Part of a small language model's weights: RMSNorm before each block, 7714 steps.
Each number is 200 + 20 x the weight over its row's rms, rounded and kept within 0 to 999. Layers, rows and columns count from 0. The size before them is the row's rms in percent of the matrix's.

# layer 3 MLP down (transposed), 704x256, rms 0.0601, rows 387-423, columns 0-63
096,191,221,193,253,205,172,157,204,199,202,223,186,175,219,208,197,207,234,215,232,225,154,207,210,193,192,196,212,202,217,214,244,237,189,229,184,199,176,203,197,199,237,208,218,244,202,199,184,195,220,234,189,183,216,222,204,216,202,209,201,231,198,188,256
095,210,219,187,191,163,218,171,204,214,219,211,196,209,193,209,208,222,221,189,170,164,197,185,187,198,159,233,194,210,197,209,196,193,201,217,182,222,199,172,190,204,154,175,210,200,191,212,230,197,200,207,212,186,192,189,180,201,229,185,216,219,239,206,199
104,195,146,190,236,174,198,215,181,213,224,220,209,228,208,209,196,197,206,178,204,192,169,170,177,173,220,206,194,150,202,175,170,224,180,169,179,206,168,229,184,240,239,211,197,205,170,187,183,198,229,207,233,234,198,215,212,222,216,204,221,214,233,216,173
095,188,156,166,184,193,227,206,155,185,186,216,169,211,185,181,193,213,218,230,208,226,213,193,169,194,199,190,181,235,214,220,224,166,228,206,209,189,221,185,240,182,178,190,191,200,209,226,217,203,158,225,209,222,196,195,209,227,214,215,222,238,159,202,201
096,192,202,200,214,222,179,204,202,199,202,246,177,203,209,189,186,172,188,214,179,194,229,209,175,200,217,188,189,183,205,192,209,227,171,199,210,215,207,163,203,185,211,200,202,211,212,158,194,191,180,202,224,197,189,198,190,181,194,199,159,222,203,181,185
108,180,192,202,180,208,222,215,185,191,216,194,166,187,175,195,221,222,262,212,228,180,189,215,223,181,239,216,218,188,208,225,182,202,183,182,179,185,197,157,174,200,220,183,207,196,167,177,204,211,215,208,192,263,204,209,191,189,203,189,217,199,217,207,225
103,218,248,182,208,198,212,218,190,207,214,229,199,237,194,189,196,189,245,202,189,210,204,184,161,226,205,171,201,184,214,227,196,176,225,210,214,173,194,187,169,200,198,188,227,197,186,213,205,165,208,220,211,206,182,163,210,200,160,190,231,202,217,191,185
098,163,220,186,220,161,190,217,202,178,195,184,220,214,255,180,180,175,229,203,188,219,196,243,210,161,212,199,183,206,220,225,201,198,214,231,189,210,202,186,191,204,196,190,173,180,196,212,154,171,186,233,175,200,201,167,212,195,207,212,189,233,180,195,208
101,172,190,145,176,206,190,189,195,230,185,209,218,220,200,233,163,199,201,224,224,216,182,194,195,203,184,188,176,200,242,197,169,202,173,212,189,163,234,189,178,162,251,209,207,190,206,218,196,212,196,191,236,214,178,230,214,192,221,206,210,184,195,205,203
113,231,214,201,191,195,223,201,212,189,268,204,178,216,213,216,212,230,195,171,213,202,195,194,203,198,202,212,167,199,206,217,176,225,188,179,222,179,191,176,211,215,195,193,203,186,203,216,212,193,197,206,190,214,190,193,215,199,207,236,189,184,200,228,201
095,211,190,178,207,196,192,192,216,229,212,172,207,192,182,155,205,215,188,227,219,199,216,195,189,223,197,208,237,173,207,199,216,191,191,228,175,205,203,174,185,177,224,214,192,220,210,184,165,192,223,216,230,190,231,219,224,230,222,215,211,209,235,184,194
100,209,182,154,231,196,174,152,191,192,259,197,187,198,180,206,202,220,187,249,207,231,175,232,213,214,226,196,193,211,207,205,181,199,223,184,194,197,216,214,169,197,194,203,172,194,227,220,206,196,184,198,182,217,211,168,179,202,197,208,224,201,175,219,190
100,176,247,183,200,199,190,177,224,204,197,199,233,210,171,209,211,231,213,191,210,214,196,169,193,206,213,197,195,210,184,199,195,212,150,202,198,172,178,184,222,197,198,172,216,178,185,213,199,203,181,248,225,216,197,224,221,192,211,195,174,168,231,204,170
096,226,219,207,174,204,205,170,179,223,193,197,220,198,250,212,219,175,208,231,237,241,189,182,249,218,246,207,212,167,247,188,203,219,210,206,208,208,196,198,200,181,180,230,211,187,186,185,218,233,211,229,206,217,207,204,208,199,211,206,206,189,209,185,177
093,175,181,218,206,204,203,171,189,198,195,229,188,177,182,199,176,212,171,217,196,213,219,196,205,177,171,204,195,186,227,227,194,173,212,220,190,211,225,208,194,202,192,223,195,230,206,181,203,183,196,202,167,222,193,186,160,160,187,191,190,215,207,210,223
099,188,218,190,164,209,223,214,196,214,197,228,229,213,204,209,214,189,213,185,150,186,174,211,177,226,200,216,195,145,224,224,223,176,227,194,186,203,225,229,191,188,194,187,204,211,204,201,200,175,166,209,181,196,185,180,189,180,184,207,227,208,186,205,202
095,177,163,195,210,185,193,225,219,182,213,191,213,197,176,184,222,216,243,181,246,184,198,205,186,216,198,197,205,218,230,166,211,211,204,211,232,189,182,193,225,218,182,200,198,173,200,188,225,182,191,207,181,226,171,180,217,218,204,180,212,174,204,219,189
103,206,230,226,170,204,196,186,215,192,166,223,190,209,197,171,190,203,205,168,210,184,188,208,220,211,178,207,205,212,212,211,179,261,189,192,164,212,231,201,192,206,240,181,209,220,189,227,209,186,152,210,209,181,222,201,200,192,175,201,192,219,220,228,169
099,233,205,195,183,173,187,219,212,200,165,189,193,185,209,165,174,217,206,209,185,221,206,191,197,231,238,209,204,179,230,188,202,186,201,213,206,194,222,207,198,215,235,202,204,201,185,190,232,186,202,228,200,188,201,193,188,198,188,208,195,181,182,146,211
107,173,203,224,201,235,234,208,212,195,192,195,217,178,206,181,207,200,187,203,206,184,189,215,194,193,202,210,212,208,176,229,222,186,180,226,216,222,234,190,184,176,222,170,247,215,191,175,193,192,194,197,202,157,238,206,195,195,210,211,205,193,214,200,186
097,202,204,189,182,176,202,179,181,226,202,193,197,163,190,190,180,195,185,222,183,198,197,172,210,185,220,183,195,176,187,196,207,198,176,218,190,214,211,156,208,198,193,224,200,207,189,203,189,182,186,224,235,237,213,221,215,221,220,166,190,185,214,202,195
105,177,203,197,208,219,195,203,200,184,220,196,209,199,189,177,215,198,205,182,219,186,190,184,211,190,197,238,213,189,223,236,198,203,198,222,180,190,162,205,187,181,175,211,173,182,230,212,165,209,192,212,206,226,181,181,200,232,184,204,178,193,191,187,257
091,193,186,186,249,184,175,232,205,166,199,191,198,214,213,210,195,197,218,171,216,205,224,193,206,178,201,209,206,173,189,216,213,189,211,188,196,212,152,211,163,224,220,227,188,188,188,185,181,173,215,227,158,200,183,185,240,194,188,223,203,149,196,169,194
093,236,185,215,196,213,231,219,223,224,219,154,177,202,195,209,174,219,205,195,185,207,208,229,188,203,214,224,182,186,186,211,177,191,235,194,195,190,197,242,212,195,215,210,196,217,204,213,203,196,202,208,205,223,200,208,183,200,182,172,177,178,225,182,213
099,222,196,197,216,233,257,221,225,169,218,182,217,239,194,198,157,187,222,213,237,192,185,190,207,214,216,225,211,207,227,194,204,207,180,195,180,197,193,210,206,210,201,194,205,184,214,200,189,220,196,225,210,212,170,183,192,220,223,162,187,217,177,202,191
101,204,215,207,223,178,225,193,209,170,224,207,190,182,204,183,193,254,217,174,203,183,177,182,196,196,194,187,246,204,226,197,199,184,195,194,192,198,228,182,196,255,231,203,222,219,200,195,210,164,197,193,182,184,213,240,173,213,198,181,254,189,206,177,201
101,161,168,206,204,216,201,223,208,191,247,218,189,197,225,238,163,206,186,202,196,196,236,221,219,207,214,198,202,187,208,157,186,207,208,230,219,209,194,170,205,225,207,219,154,214,204,212,205,212,214,195,199,224,199,216,199,221,203,200,210,171,201,221,237
099,237,197,207,206,193,245,180,213,177,163,198,219,165,209,186,212,210,161,233,234,196,210,167,195,178,204,223,213,223,192,187,199,179,195,215,174,211,181,204,200,191,230,232,212,204,222,220,188,175,252,189,198,199,217,206,201,197,216,219,169,220,213,185,244
094,215,204,208,206,185,169,187,172,196,184,207,185,248,158,180,235,218,196,206,211,221,179,176,177,220,175,174,182,204,213,196,202,210,192,172,189,200,253,184,186,195,191,212,195,188,215,213,251,161,219,192,206,159,196,201,201,197,217,208,224,241,196,174,220
095,171,198,220,190,212,206,198,189,198,204,182,158,193,200,199,179,173,189,209,206,208,195,210,194,206,233,164,179,222,205,201,179,221,218,205,193,175,213,200,165,229,194,241,202,173,194,207,160,206,204,193,194,206,223,235,178,210,212,224,185,163,201,189,189
098,181,212,179,159,206,169,219,208,216,174,192,236,225,200,206,199,225,196,204,212,206,214,184,196,186,198,206,206,182,191,212,201,184,208,196,218,237,198,211,201,155,206,223,204,199,190,188,162,186,186,211,258,197,224,234,215,179,171,207,199,225,194,220,187
095,210,202,183,165,221,187,175,193,184,220,209,218,248,202,174,206,203,204,253,196,186,195,155,181,178,219,192,187,182,224,218,188,214,183,185,197,181,179,196,228,209,204,167,217,186,168,234,192,231,184,210,182,215,189,154,200,190,199,198,200,244,189,204,181
100,168,176,194,159,182,199,276,220,189,180,198,197,229,181,154,199,205,231,195,245,196,180,182,226,207,213,177,199,228,180,162,201,206,225,192,211,196,222,214,202,189,228,192,182,208,190,189,204,218,194,229,195,214,214,203,190,209,181,212,204,215,190,191,189
097,247,234,204,196,220,223,201,182,181,211,178,191,243,184,214,164,210,160,189,196,200,189,204,184,187,179,225,229,169,190,239,191,205,192,220,190,213,218,181,195,230,166,209,220,207,227,222,218,201,217,201,217,198,219,235,190,170,178,224,175,226,220,208,248
097,190,220,222,219,201,178,249,202,203,192,195,165,216,196,213,197,205,204,136,183,192,183,180,156,206,233,202,188,196,216,176,191,217,178,168,181,213,236,193,217,191,215,188,178,210,192,182,200,229,204,173,212,209,194,189,188,183,203,226,199,210,195,171,153
098,192,215,199,206,192,221,203,225,172,221,209,177,197,195,234,213,209,184,202,198,203,180,213,180,223,174,174,204,204,215,162,169,214,215,185,189,222,223,190,177,194,147,178,192,180,192,164,196,178,197,186,151,213,194,177,185,203,196,194,213,218,222,239,202
096,221,244,212,231,236,225,185,173,188,205,183,206,189,216,201,173,187,186,197,193,165,211,203,221,230,192,189,189,215,191,189,210,220,177,211,207,179,208,187,168,224,182,240,201,220,195,213,213,199,205,226,186,191,214,212,202,209,208,203,171,245,201,263,236
# layer 3 MLP gate, 704x256, rms 0.109, rows 388-423, columns 0-63
094,177,218,180,181,209,232,179,200,203,188,218,207,195,195,202,202,199,227,181,212,182,217,197,233,196,170,212,175,206,203,205,207,217,199,219,241,236,185,193,189,195,158,164,198,162,180,206,206,208,211,207,207,214,223,198,221,174,197,192,235,195,179,176,210
102,183,208,182,160,202,198,223,183,210,184,206,197,197,217,209,172,198,197,211,191,211,170,210,215,200,213,210,169,196,181,210,194,209,223,206,220,217,187,196,172,236,185,170,206,197,196,231,233,196,229,192,214,193,174,216,207,182,218,166,189,189,186,188,207
094,188,191,180,156,166,202,232,202,199,212,203,174,196,218,221,201,158,207,222,220,193,215,164,201,207,195,231,189,262,195,207,227,145,193,203,211,181,229,175,218,187,186,193,211,174,206,184,211,176,197,215,200,232,233,214,232,194,206,175,196,191,199,236,213
097,191,218,165,146,191,184,238,202,211,182,178,224,192,181,187,179,215,197,198,193,237,206,205,195,181,193,204,176,212,207,200,192,192,206,236,210,190,209,185,175,190,226,174,232,204,178,166,244,190,186,213,237,203,188,191,199,197,228,197,217,199,189,192,204
107,215,191,218,197,194,182,214,203,212,220,224,193,196,190,198,170,226,215,192,192,209,200,162,199,201,163,162,219,190,227,225,204,202,215,189,184,211,200,207,213,205,219,198,195,208,191,188,224,227,192,206,215,209,169,177,179,181,171,171,187,157,191,166,173
105,233,217,223,190,168,196,229,280,179,201,198,188,191,226,217,205,223,200,183,197,162,199,195,207,217,253,194,208,190,144,179,196,174,199,224,162,174,213,217,183,194,182,202,221,198,235,176,195,210,227,227,219,189,215,180,171,199,216,210,207,210,189,173,179
102,199,196,199,200,236,194,221,185,211,197,201,208,224,146,228,202,216,199,180,236,165,194,211,182,189,194,173,219,219,191,198,182,177,206,165,196,146,192,176,177,180,205,215,190,204,184,203,187,198,170,176,215,225,228,193,167,209,196,181,211,189,198,219,169
099,204,190,183,201,190,209,211,186,190,207,166,232,201,227,192,200,172,225,193,206,230,212,184,207,212,219,217,183,214,184,201,193,212,207,217,188,206,194,228,192,209,218,193,219,185,245,201,217,174,166,222,153,172,249,228,182,187,191,228,210,194,237,195,195
108,209,204,196,233,183,179,183,179,207,184,164,184,229,185,179,207,160,194,188,184,213,192,191,169,221,193,213,217,221,163,206,169,212,203,213,178,197,184,189,208,156,183,174,266,191,221,245,213,196,212,188,220,186,216,211,220,207,188,196,194,187,193,145,204
095,204,206,218,172,187,195,196,190,187,169,193,185,196,218,202,175,220,210,191,212,181,179,196,237,230,223,191,165,179,223,175,209,218,218,166,209,180,193,175,209,202,207,197,187,173,191,203,222,210,236,199,196,195,214,241,196,231,190,223,185,222,190,165,201
101,179,170,175,209,235,190,196,177,194,233,216,196,223,221,210,192,211,177,186,179,203,173,217,165,200,212,205,235,206,191,181,217,187,238,206,219,180,201,233,202,215,226,229,165,218,207,234,176,207,172,218,220,225,167,183,200,193,208,224,201,221,236,237,205
105,200,198,206,182,218,213,184,239,213,222,192,182,229,191,158,193,195,209,168,209,204,214,188,214,221,238,189,191,178,193,187,198,216,191,173,182,248,212,193,142,166,166,183,201,206,181,210,195,215,198,222,199,211,181,195,200,207,186,194,212,193,221,193,164
094,177,191,188,235,217,181,165,214,231,204,199,196,204,184,148,223,226,160,210,207,207,205,230,221,207,220,208,190,183,208,238,172,199,187,195,186,212,203,197,205,200,218,168,201,230,189,174,175,188,202,183,189,160,153,238,202,226,214,212,187,199,193,200,195
094,201,193,215,200,203,199,171,201,212,226,204,213,165,207,205,218,219,206,216,169,196,208,220,201,176,201,200,205,233,223,186,196,198,218,213,205,176,235,175,190,195,222,205,203,201,199,206,185,213,200,211,209,206,203,205,215,217,232,165,203,212,179,188,220
106,189,202,243,209,224,216,201,205,211,181,225,211,205,216,216,184,187,222,200,221,173,206,191,208,202,193,171,217,162,196,193,236,222,188,193,212,185,234,212,168,201,190,208,184,231,164,182,182,198,203,221,181,221,195,197,193,207,192,212,191,174,176,174,193
097,159,193,194,209,184,206,181,195,220,190,218,192,225,181,167,186,221,207,176,206,220,199,218,208,213,178,215,228,219,155,191,222,236,217,215,232,168,208,209,205,200,211,177,216,157,177,184,215,213,171,175,238,177,184,216,204,210,227,179,168,213,218,185,178
110,165,195,210,207,191,241,199,189,209,196,197,213,198,183,204,234,229,196,187,173,216,188,198,243,199,203,215,218,219,161,201,185,220,194,159,219,191,178,215,198,206,198,218,207,226,222,217,169,208,203,202,228,226,179,214,243,177,172,174,221,180,188,219,209
096,176,198,172,230,214,208,184,198,186,217,230,226,213,195,215,221,193,190,201,187,176,231,200,206,196,203,205,229,202,190,204,198,171,190,224,231,167,188,221,227,201,213,215,191,194,190,174,187,219,177,241,200,188,210,207,217,193,187,185,169,212,203,170,209
104,204,186,149,201,144,154,187,204,194,195,201,206,255,219,202,190,200,241,207,215,183,176,199,236,216,228,211,178,216,185,207,199,183,221,169,240,203,181,196,214,220,179,232,190,190,183,202,175,222,210,182,190,199,196,194,197,209,179,208,196,187,194,167,186
091,201,204,200,188,202,204,196,206,177,210,188,177,215,215,203,204,168,212,230,225,217,187,215,199,199,176,254,171,166,211,179,191,202,189,172,168,163,235,176,210,216,175,212,220,189,190,205,237,199,194,158,190,205,197,214,226,179,208,202,211,195,170,226,228
100,203,150,202,206,207,156,213,176,220,206,167,233,177,198,184,212,194,191,186,202,181,221,209,223,177,196,224,195,193,217,207,220,211,176,206,178,203,183,209,191,218,212,184,178,212,205,172,217,206,195,195,198,199,222,175,208,198,206,208,210,197,193,226,222
102,208,215,204,212,189,202,179,223,209,205,210,221,190,204,182,194,176,202,191,228,215,226,171,153,187,223,184,196,210,201,140,215,213,188,189,174,208,203,195,195,198,205,216,197,230,216,181,175,185,167,226,219,178,219,186,195,207,174,205,206,220,205,204,220
095,149,181,175,190,177,186,174,199,173,202,243,206,192,216,193,207,168,198,194,237,216,199,173,197,186,195,183,211,224,228,192,210,232,189,210,207,205,187,188,192,222,176,217,221,175,200,177,147,177,188,198,207,197,240,194,217,218,183,235,202,222,226,223,188
099,215,248,233,138,201,186,205,217,176,208,222,227,182,226,190,250,200,219,253,183,182,228,207,186,230,210,193,202,220,196,194,188,220,164,197,189,215,203,216,214,204,194,229,222,215,204,169,179,181,179,217,159,221,203,184,210,188,203,168,201,211,195,160,213
104,237,200,208,203,182,207,221,199,209,221,190,166,203,189,210,162,215,210,225,206,206,197,183,165,198,178,213,204,179,204,205,202,186,235,226,205,190,186,199,208,180,196,229,204,180,188,200,230,210,207,207,224,188,197,187,164,171,207,195,222,202,205,168,171
102,177,179,209,195,224,185,233,178,202,199,193,181,234,200,177,171,228,214,180,182,173,192,208,175,214,204,232,189,221,222,166,216,196,151,187,204,186,221,197,192,181,220,205,150,201,185,188,217,188,202,192,185,193,192,156,183,192,194,187,216,199,216,201,183
097,166,210,165,155,232,210,202,189,220,209,212,237,210,185,211,189,174,216,181,175,207,188,216,175,219,234,227,220,191,199,210,205,198,192,179,217,219,184,189,216,227,189,213,220,221,219,218,210,220,205,204,209,217,183,207,215,209,214,224,190,186,189,211,182
096,169,253,204,214,212,224,189,225,212,197,186,210,216,236,198,196,193,210,185,178,192,169,193,198,188,195,150,214,220,189,184,236,215,169,166,204,213,231,199,200,200,195,205,201,232,200,197,191,198,159,218,211,208,226,194,189,194,207,208,212,151,202,187,191
093,245,210,149,229,229,221,212,220,225,189,186,227,178,186,196,200,211,184,180,190,183,209,207,193,222,178,187,218,206,194,200,185,193,193,194,186,174,192,196,203,194,214,178,216,212,216,213,203,191,206,220,246,192,218,213,200,163,219,172,217,198,189,220,202
096,203,227,242,199,217,233,219,197,210,197,219,193,158,211,233,166,189,200,192,195,177,190,204,201,228,195,201,219,188,218,210,192,177,170,180,184,169,224,185,213,202,225,182,175,232,216,199,230,205,211,185,207,168,190,183,214,186,186,211,202,220,199,202,185
096,238,199,230,171,191,198,171,191,172,167,148,222,220,186,226,212,188,194,234,212,192,214,187,190,151,187,179,200,205,216,156,226,209,169,211,223,231,221,234,204,174,188,208,199,204,208,185,198,202,187,204,194,214,196,215,209,189,191,240,183,206,196,234,193
096,212,216,164,192,253,177,215,190,188,193,213,236,199,223,216,186,210,205,206,172,218,227,184,230,205,219,191,200,192,155,216,191,189,200,193,219,204,190,199,215,215,193,239,210,207,190,219,202,214,252,193,196,210,191,206,245,177,184,187,186,165,217,194,216
097,230,192,210,173,186,229,166,203,218,224,226,187,208,188,222,209,231,202,186,217,179,190,216,178,177,225,238,194,209,173,199,211,234,177,221,187,235,177,189,209,148,170,233,165,195,192,205,200,174,222,206,181,163,207,187,198,172,206,199,189,205,178,175,215
097,251,224,262,225,185,180,237,172,193,183,178,204,173,224,175,164,239,183,171,219,204,225,185,241,169,215,173,215,233,194,189,235,195,223,163,194,194,209,184,235,189,198,195,209,187,215,174,222,230,200,207,183,188,192,185,215,188,221,192,193,223,194,197,224
098,182,218,214,181,184,193,218,233,195,195,201,208,157,192,202,253,199,184,215,196,221,216,221,212,205,207,186,169,200,175,210,215,185,239,208,194,182,234,227,197,194,180,206,244,179,231,186,206,210,213,194,207,217,226,168,187,178,190,197,182,187,173,201,190
103,142,178,218,191,161,179,185,206,201,171,180,228,247,225,206,221,251,225,179,220,219,206,223,214,194,194,205,208,204,199,220,186,185,199,225,204,188,188,154,243,162,189,209,203,190,199,216,194,228,190,183,195,206,188,196,211,198,237,185,200,205,210,204,177
# layer 3 MLP up, 704x256, rms 0.109, rows 388-423, columns 0-63
092,171,197,230,206,214,186,226,221,212,216,172,222,220,177,190,199,139,182,185,208,233,184,215,211,193,199,206,211,195,243,180,199,189,162,190,239,188,214,247,203,199,211,209,153,208,208,237,194,184,193,230,215,218,233,206,223,224,174,207,180,168,202,181,215
104,226,183,211,200,204,185,193,223,191,192,162,196,184,238,211,222,167,176,201,185,195,168,190,219,174,198,202,194,173,183,197,182,159,207,206,177,222,185,178,211,225,210,251,202,201,171,206,204,214,187,184,209,217,160,220,164,170,192,199,204,194,188,198,213
095,212,244,210,222,217,185,214,198,210,155,216,193,176,209,213,183,220,176,156,186,227,193,223,223,171,181,193,233,166,210,186,179,242,187,186,159,188,220,217,173,193,203,189,211,218,201,192,206,184,212,220,188,192,184,189,190,202,147,192,198,196,207,147,208
095,231,204,198,200,191,173,193,190,211,202,207,205,230,201,172,199,223,191,198,194,187,213,188,211,195,235,191,207,207,168,207,182,212,231,192,220,197,187,219,188,228,217,223,184,231,201,181,221,183,196,199,176,201,213,198,207,204,208,167,152,203,179,173,186
111,183,211,192,240,170,210,220,185,244,213,183,192,179,146,184,190,181,210,186,186,220,181,185,214,210,231,221,198,216,240,218,202,201,166,182,206,174,224,198,199,172,182,186,207,215,193,223,202,178,204,197,221,200,204,210,230,196,191,177,224,195,206,170,203
100,192,152,221,203,202,192,145,188,220,226,219,194,218,225,208,195,224,225,184,176,188,188,217,190,190,206,180,206,168,233,232,216,197,177,199,204,182,219,235,248,197,198,223,191,226,189,201,195,192,213,195,171,186,219,207,204,217,243,236,242,195,178,234,207
098,190,206,178,229,202,213,212,191,199,197,191,198,175,150,215,189,208,193,180,190,220,200,202,157,211,193,174,194,195,163,201,211,168,178,193,189,175,185,213,229,202,205,178,226,193,174,195,208,249,226,196,231,206,181,215,194,162,210,195,198,187,236,197,158
103,224,165,190,199,208,194,220,178,250,204,198,196,234,198,182,193,204,202,207,185,191,219,182,199,202,175,149,180,193,187,178,164,215,178,195,175,190,194,209,202,211,215,202,177,211,225,224,201,182,185,181,183,205,206,203,182,196,201,198,172,185,224,221,213
118,202,174,201,233,200,189,223,201,182,226,187,220,185,242,225,209,170,196,178,193,190,167,184,213,208,217,183,223,170,209,203,203,197,218,189,206,197,211,205,187,208,179,207,171,159,218,210,207,222,229,217,170,193,173,169,155,173,216,212,202,181,215,208,188
086,176,200,201,172,198,166,167,194,203,156,203,197,169,182,176,181,247,213,192,183,191,154,216,214,214,181,197,225,188,205,188,211,204,210,224,175,196,185,217,192,199,209,200,157,223,193,205,221,206,205,195,195,199,204,201,170,229,214,179,206,213,201,192,220
100,183,189,195,232,222,235,185,196,215,188,202,189,210,198,184,184,214,190,211,202,194,227,195,175,198,185,178,218,180,218,202,215,210,190,208,202,192,191,238,212,184,226,200,190,206,179,199,204,228,218,207,197,204,187,214,214,208,233,211,220,209,202,191,225
105,184,219,217,222,194,223,188,232,217,212,224,201,200,166,186,186,211,199,179,221,169,175,200,233,193,193,195,219,179,194,226,197,180,194,164,208,162,161,217,183,210,220,182,216,211,193,197,215,197,222,186,218,205,201,219,185,218,180,214,206,195,177,193,183
093,226,206,210,210,191,139,231,203,191,223,230,218,180,224,197,207,193,147,184,206,196,174,202,174,203,197,180,205,184,184,222,242,178,188,183,198,185,193,189,243,200,184,169,237,215,211,208,241,187,195,214,219,222,181,194,227,195,205,248,206,190,208,187,200
089,150,214,187,176,194,180,190,218,196,186,184,173,188,189,217,186,184,196,234,192,198,228,194,217,164,209,208,183,198,205,178,191,187,173,178,169,216,240,158,160,181,232,198,195,226,203,216,236,222,193,226,207,204,200,205,183,195,204,173,219,216,165,207,183
105,205,214,227,220,194,210,160,222,170,163,225,184,174,194,211,161,207,207,202,151,202,210,159,230,202,211,214,178,207,209,197,235,202,219,191,198,170,201,214,183,215,222,224,210,201,170,158,185,174,184,193,208,163,190,210,187,175,169,195,168,187,200,193,183
099,199,182,199,200,217,187,209,187,197,237,225,198,188,207,217,201,199,204,203,179,190,226,206,193,178,192,212,194,169,177,207,212,179,188,185,249,268,211,217,197,201,183,203,190,173,180,185,221,194,188,167,207,187,205,209,191,221,160,193,217,213,224,192,182
103,190,184,214,178,172,199,238,155,216,225,207,183,186,201,203,195,250,190,206,186,201,234,190,227,202,226,194,185,208,137,236,222,164,213,173,261,199,190,184,211,201,169,214,187,215,179,214,178,194,227,206,200,240,167,205,189,193,178,211,224,215,235,184,196
104,176,199,175,192,195,221,192,177,195,219,195,179,226,183,220,232,232,229,223,197,193,228,221,196,194,198,158,170,180,228,224,191,224,216,167,218,209,221,218,225,219,175,162,198,223,217,197,209,222,221,183,179,191,191,220,219,218,180,201,218,168,177,234,207
103,189,199,189,208,194,204,168,197,203,157,222,208,199,191,201,218,212,158,170,227,200,231,172,180,205,228,196,218,177,227,194,200,154,207,179,181,220,189,181,196,235,204,240,191,199,209,158,176,252,210,197,212,210,219,185,179,208,158,199,215,201,205,188,178
096,213,180,215,201,200,216,184,192,199,199,203,193,198,221,214,189,206,197,196,194,152,194,195,217,203,221,182,202,160,182,212,216,194,197,206,189,207,188,194,216,200,194,197,194,206,175,234,199,194,197,212,220,244,181,206,197,223,191,170,180,174,173,203,210
102,224,193,178,163,204,220,160,237,156,191,191,188,217,194,222,165,192,202,192,210,232,188,220,177,181,227,188,224,189,196,186,181,196,220,182,222,213,225,175,190,196,179,203,222,223,170,225,197,187,235,198,199,207,192,218,205,209,212,235,171,169,224,177,180
095,223,207,210,172,171,182,178,229,191,174,205,195,192,156,184,188,205,197,227,192,191,158,232,227,221,193,221,205,190,188,243,183,200,198,193,194,202,152,243,250,175,181,195,188,202,218,221,201,192,188,205,218,178,220,224,215,187,185,189,182,197,199,202,192
092,198,226,225,208,215,222,182,195,195,233,185,198,238,172,241,181,186,222,206,196,223,179,213,235,242,197,176,237,198,161,176,204,158,212,196,187,214,171,200,214,214,190,198,222,228,244,170,187,185,202,204,184,194,172,213,224,219,223,176,201,185,194,212,197
097,201,197,198,218,208,242,224,217,200,203,220,204,218,225,209,193,201,218,221,233,174,194,172,229,202,179,211,225,221,186,157,228,218,206,158,222,180,163,192,239,220,156,188,166,205,158,209,205,194,210,188,214,196,193,228,228,177,195,178,194,185,181,197,192
101,213,206,198,195,199,255,207,190,202,197,177,212,205,193,186,181,213,194,183,213,165,167,189,184,207,194,206,207,214,200,223,218,180,187,237,174,213,200,171,196,204,171,176,237,164,174,180,225,235,218,207,201,182,191,215,198,231,227,210,222,224,189,166,215
104,205,175,173,223,215,182,158,210,219,232,231,183,188,213,199,221,170,192,209,222,183,175,162,186,183,201,200,203,189,189,162,220,204,233,212,202,193,200,181,243,179,182,231,196,194,225,215,176,172,177,209,205,203,187,234,226,225,208,218,235,149,207,193,210
097,199,180,219,214,228,161,177,212,198,206,189,215,214,167,241,206,184,178,188,168,191,208,222,205,181,188,176,183,221,179,231,195,194,229,212,214,201,202,190,203,199,181,192,223,224,237,164,197,218,193,197,228,203,196,184,193,172,245,154,229,216,171,211,189
094,190,200,175,229,182,198,195,211,235,250,195,250,220,203,213,159,184,223,172,172,195,201,163,196,186,179,179,200,197,233,198,237,184,215,190,214,186,194,191,219,226,207,186,228,223,206,199,184,196,184,214,213,193,208,196,212,211,192,193,150,167,203,206,186
092,230,215,189,185,187,199,202,215,215,209,176,211,191,167,205,230,216,192,231,183,199,213,168,212,208,221,229,214,207,195,245,191,173,208,189,175,212,170,232,215,217,218,226,209,228,210,195,177,230,220,218,175,216,172,205,205,196,202,159,194,178,205,200,202
096,208,230,175,213,199,182,213,214,199,173,177,188,175,177,191,163,180,199,198,224,187,185,192,222,186,204,184,194,189,173,212,217,185,166,200,210,196,185,212,170,169,195,185,218,220,195,194,204,201,196,169,218,180,180,204,196,216,186,223,174,204,219,164,232
092,185,205,200,197,239,180,168,231,231,201,218,196,219,207,182,228,226,202,208,200,201,192,160,211,174,172,164,176,201,208,188,195,172,205,200,230,159,210,200,219,176,200,203,172,187,175,196,189,244,212,164,213,215,199,186,207,208,215,224,194,173,222,222,234
101,214,201,210,165,214,184,173,191,224,157,198,243,185,168,220,227,189,190,154,205,204,211,219,206,198,181,200,170,198,191,245,208,189,237,200,231,196,215,178,183,190,195,182,232,181,203,195,219,217,192,211,189,193,184,214,198,212,215,188,176,183,191,175,203
092,215,179,255,180,199,187,244,208,227,187,195,185,196,205,188,207,215,195,187,207,170,235,208,207,171,248,214,164,205,220,192,194,179,199,203,218,215,220,228,193,191,199,233,216,195,170,219,203,198,200,208,189,198,201,171,203,234,207,186,204,192,207,164,198
103,209,210,212,209,199,209,178,178,198,202,220,224,206,151,202,184,167,200,210,218,203,235,206,163,210,203,212,208,208,220,173,200,209,198,174,218,212,186,226,195,216,200,214,195,188,196,213,186,214,213,213,197,199,207,204,196,198,189,174,177,225,194,185,161
099,208,214,197,189,197,200,194,247,231,203,149,201,165,168,210,179,182,204,169,201,186,210,197,234,182,211,192,223,175,201,263,216,165,169,188,190,187,193,214,217,210,227,205,234,217,199,182,216,198,181,178,217,173,198,182,232,203,216,214,176,152,176,143,215
101,186,202,204,155,190,200,220,220,226,192,207,179,197,179,209,189,183,214,171,216,211,217,217,185,209,239,181,201,195,222,198,203,181,209,204,207,232,213,175,193,199,171,202,181,171,193,174,184,189,196,211,217,170,195,178,203,176,208,209,210,191,202,173,182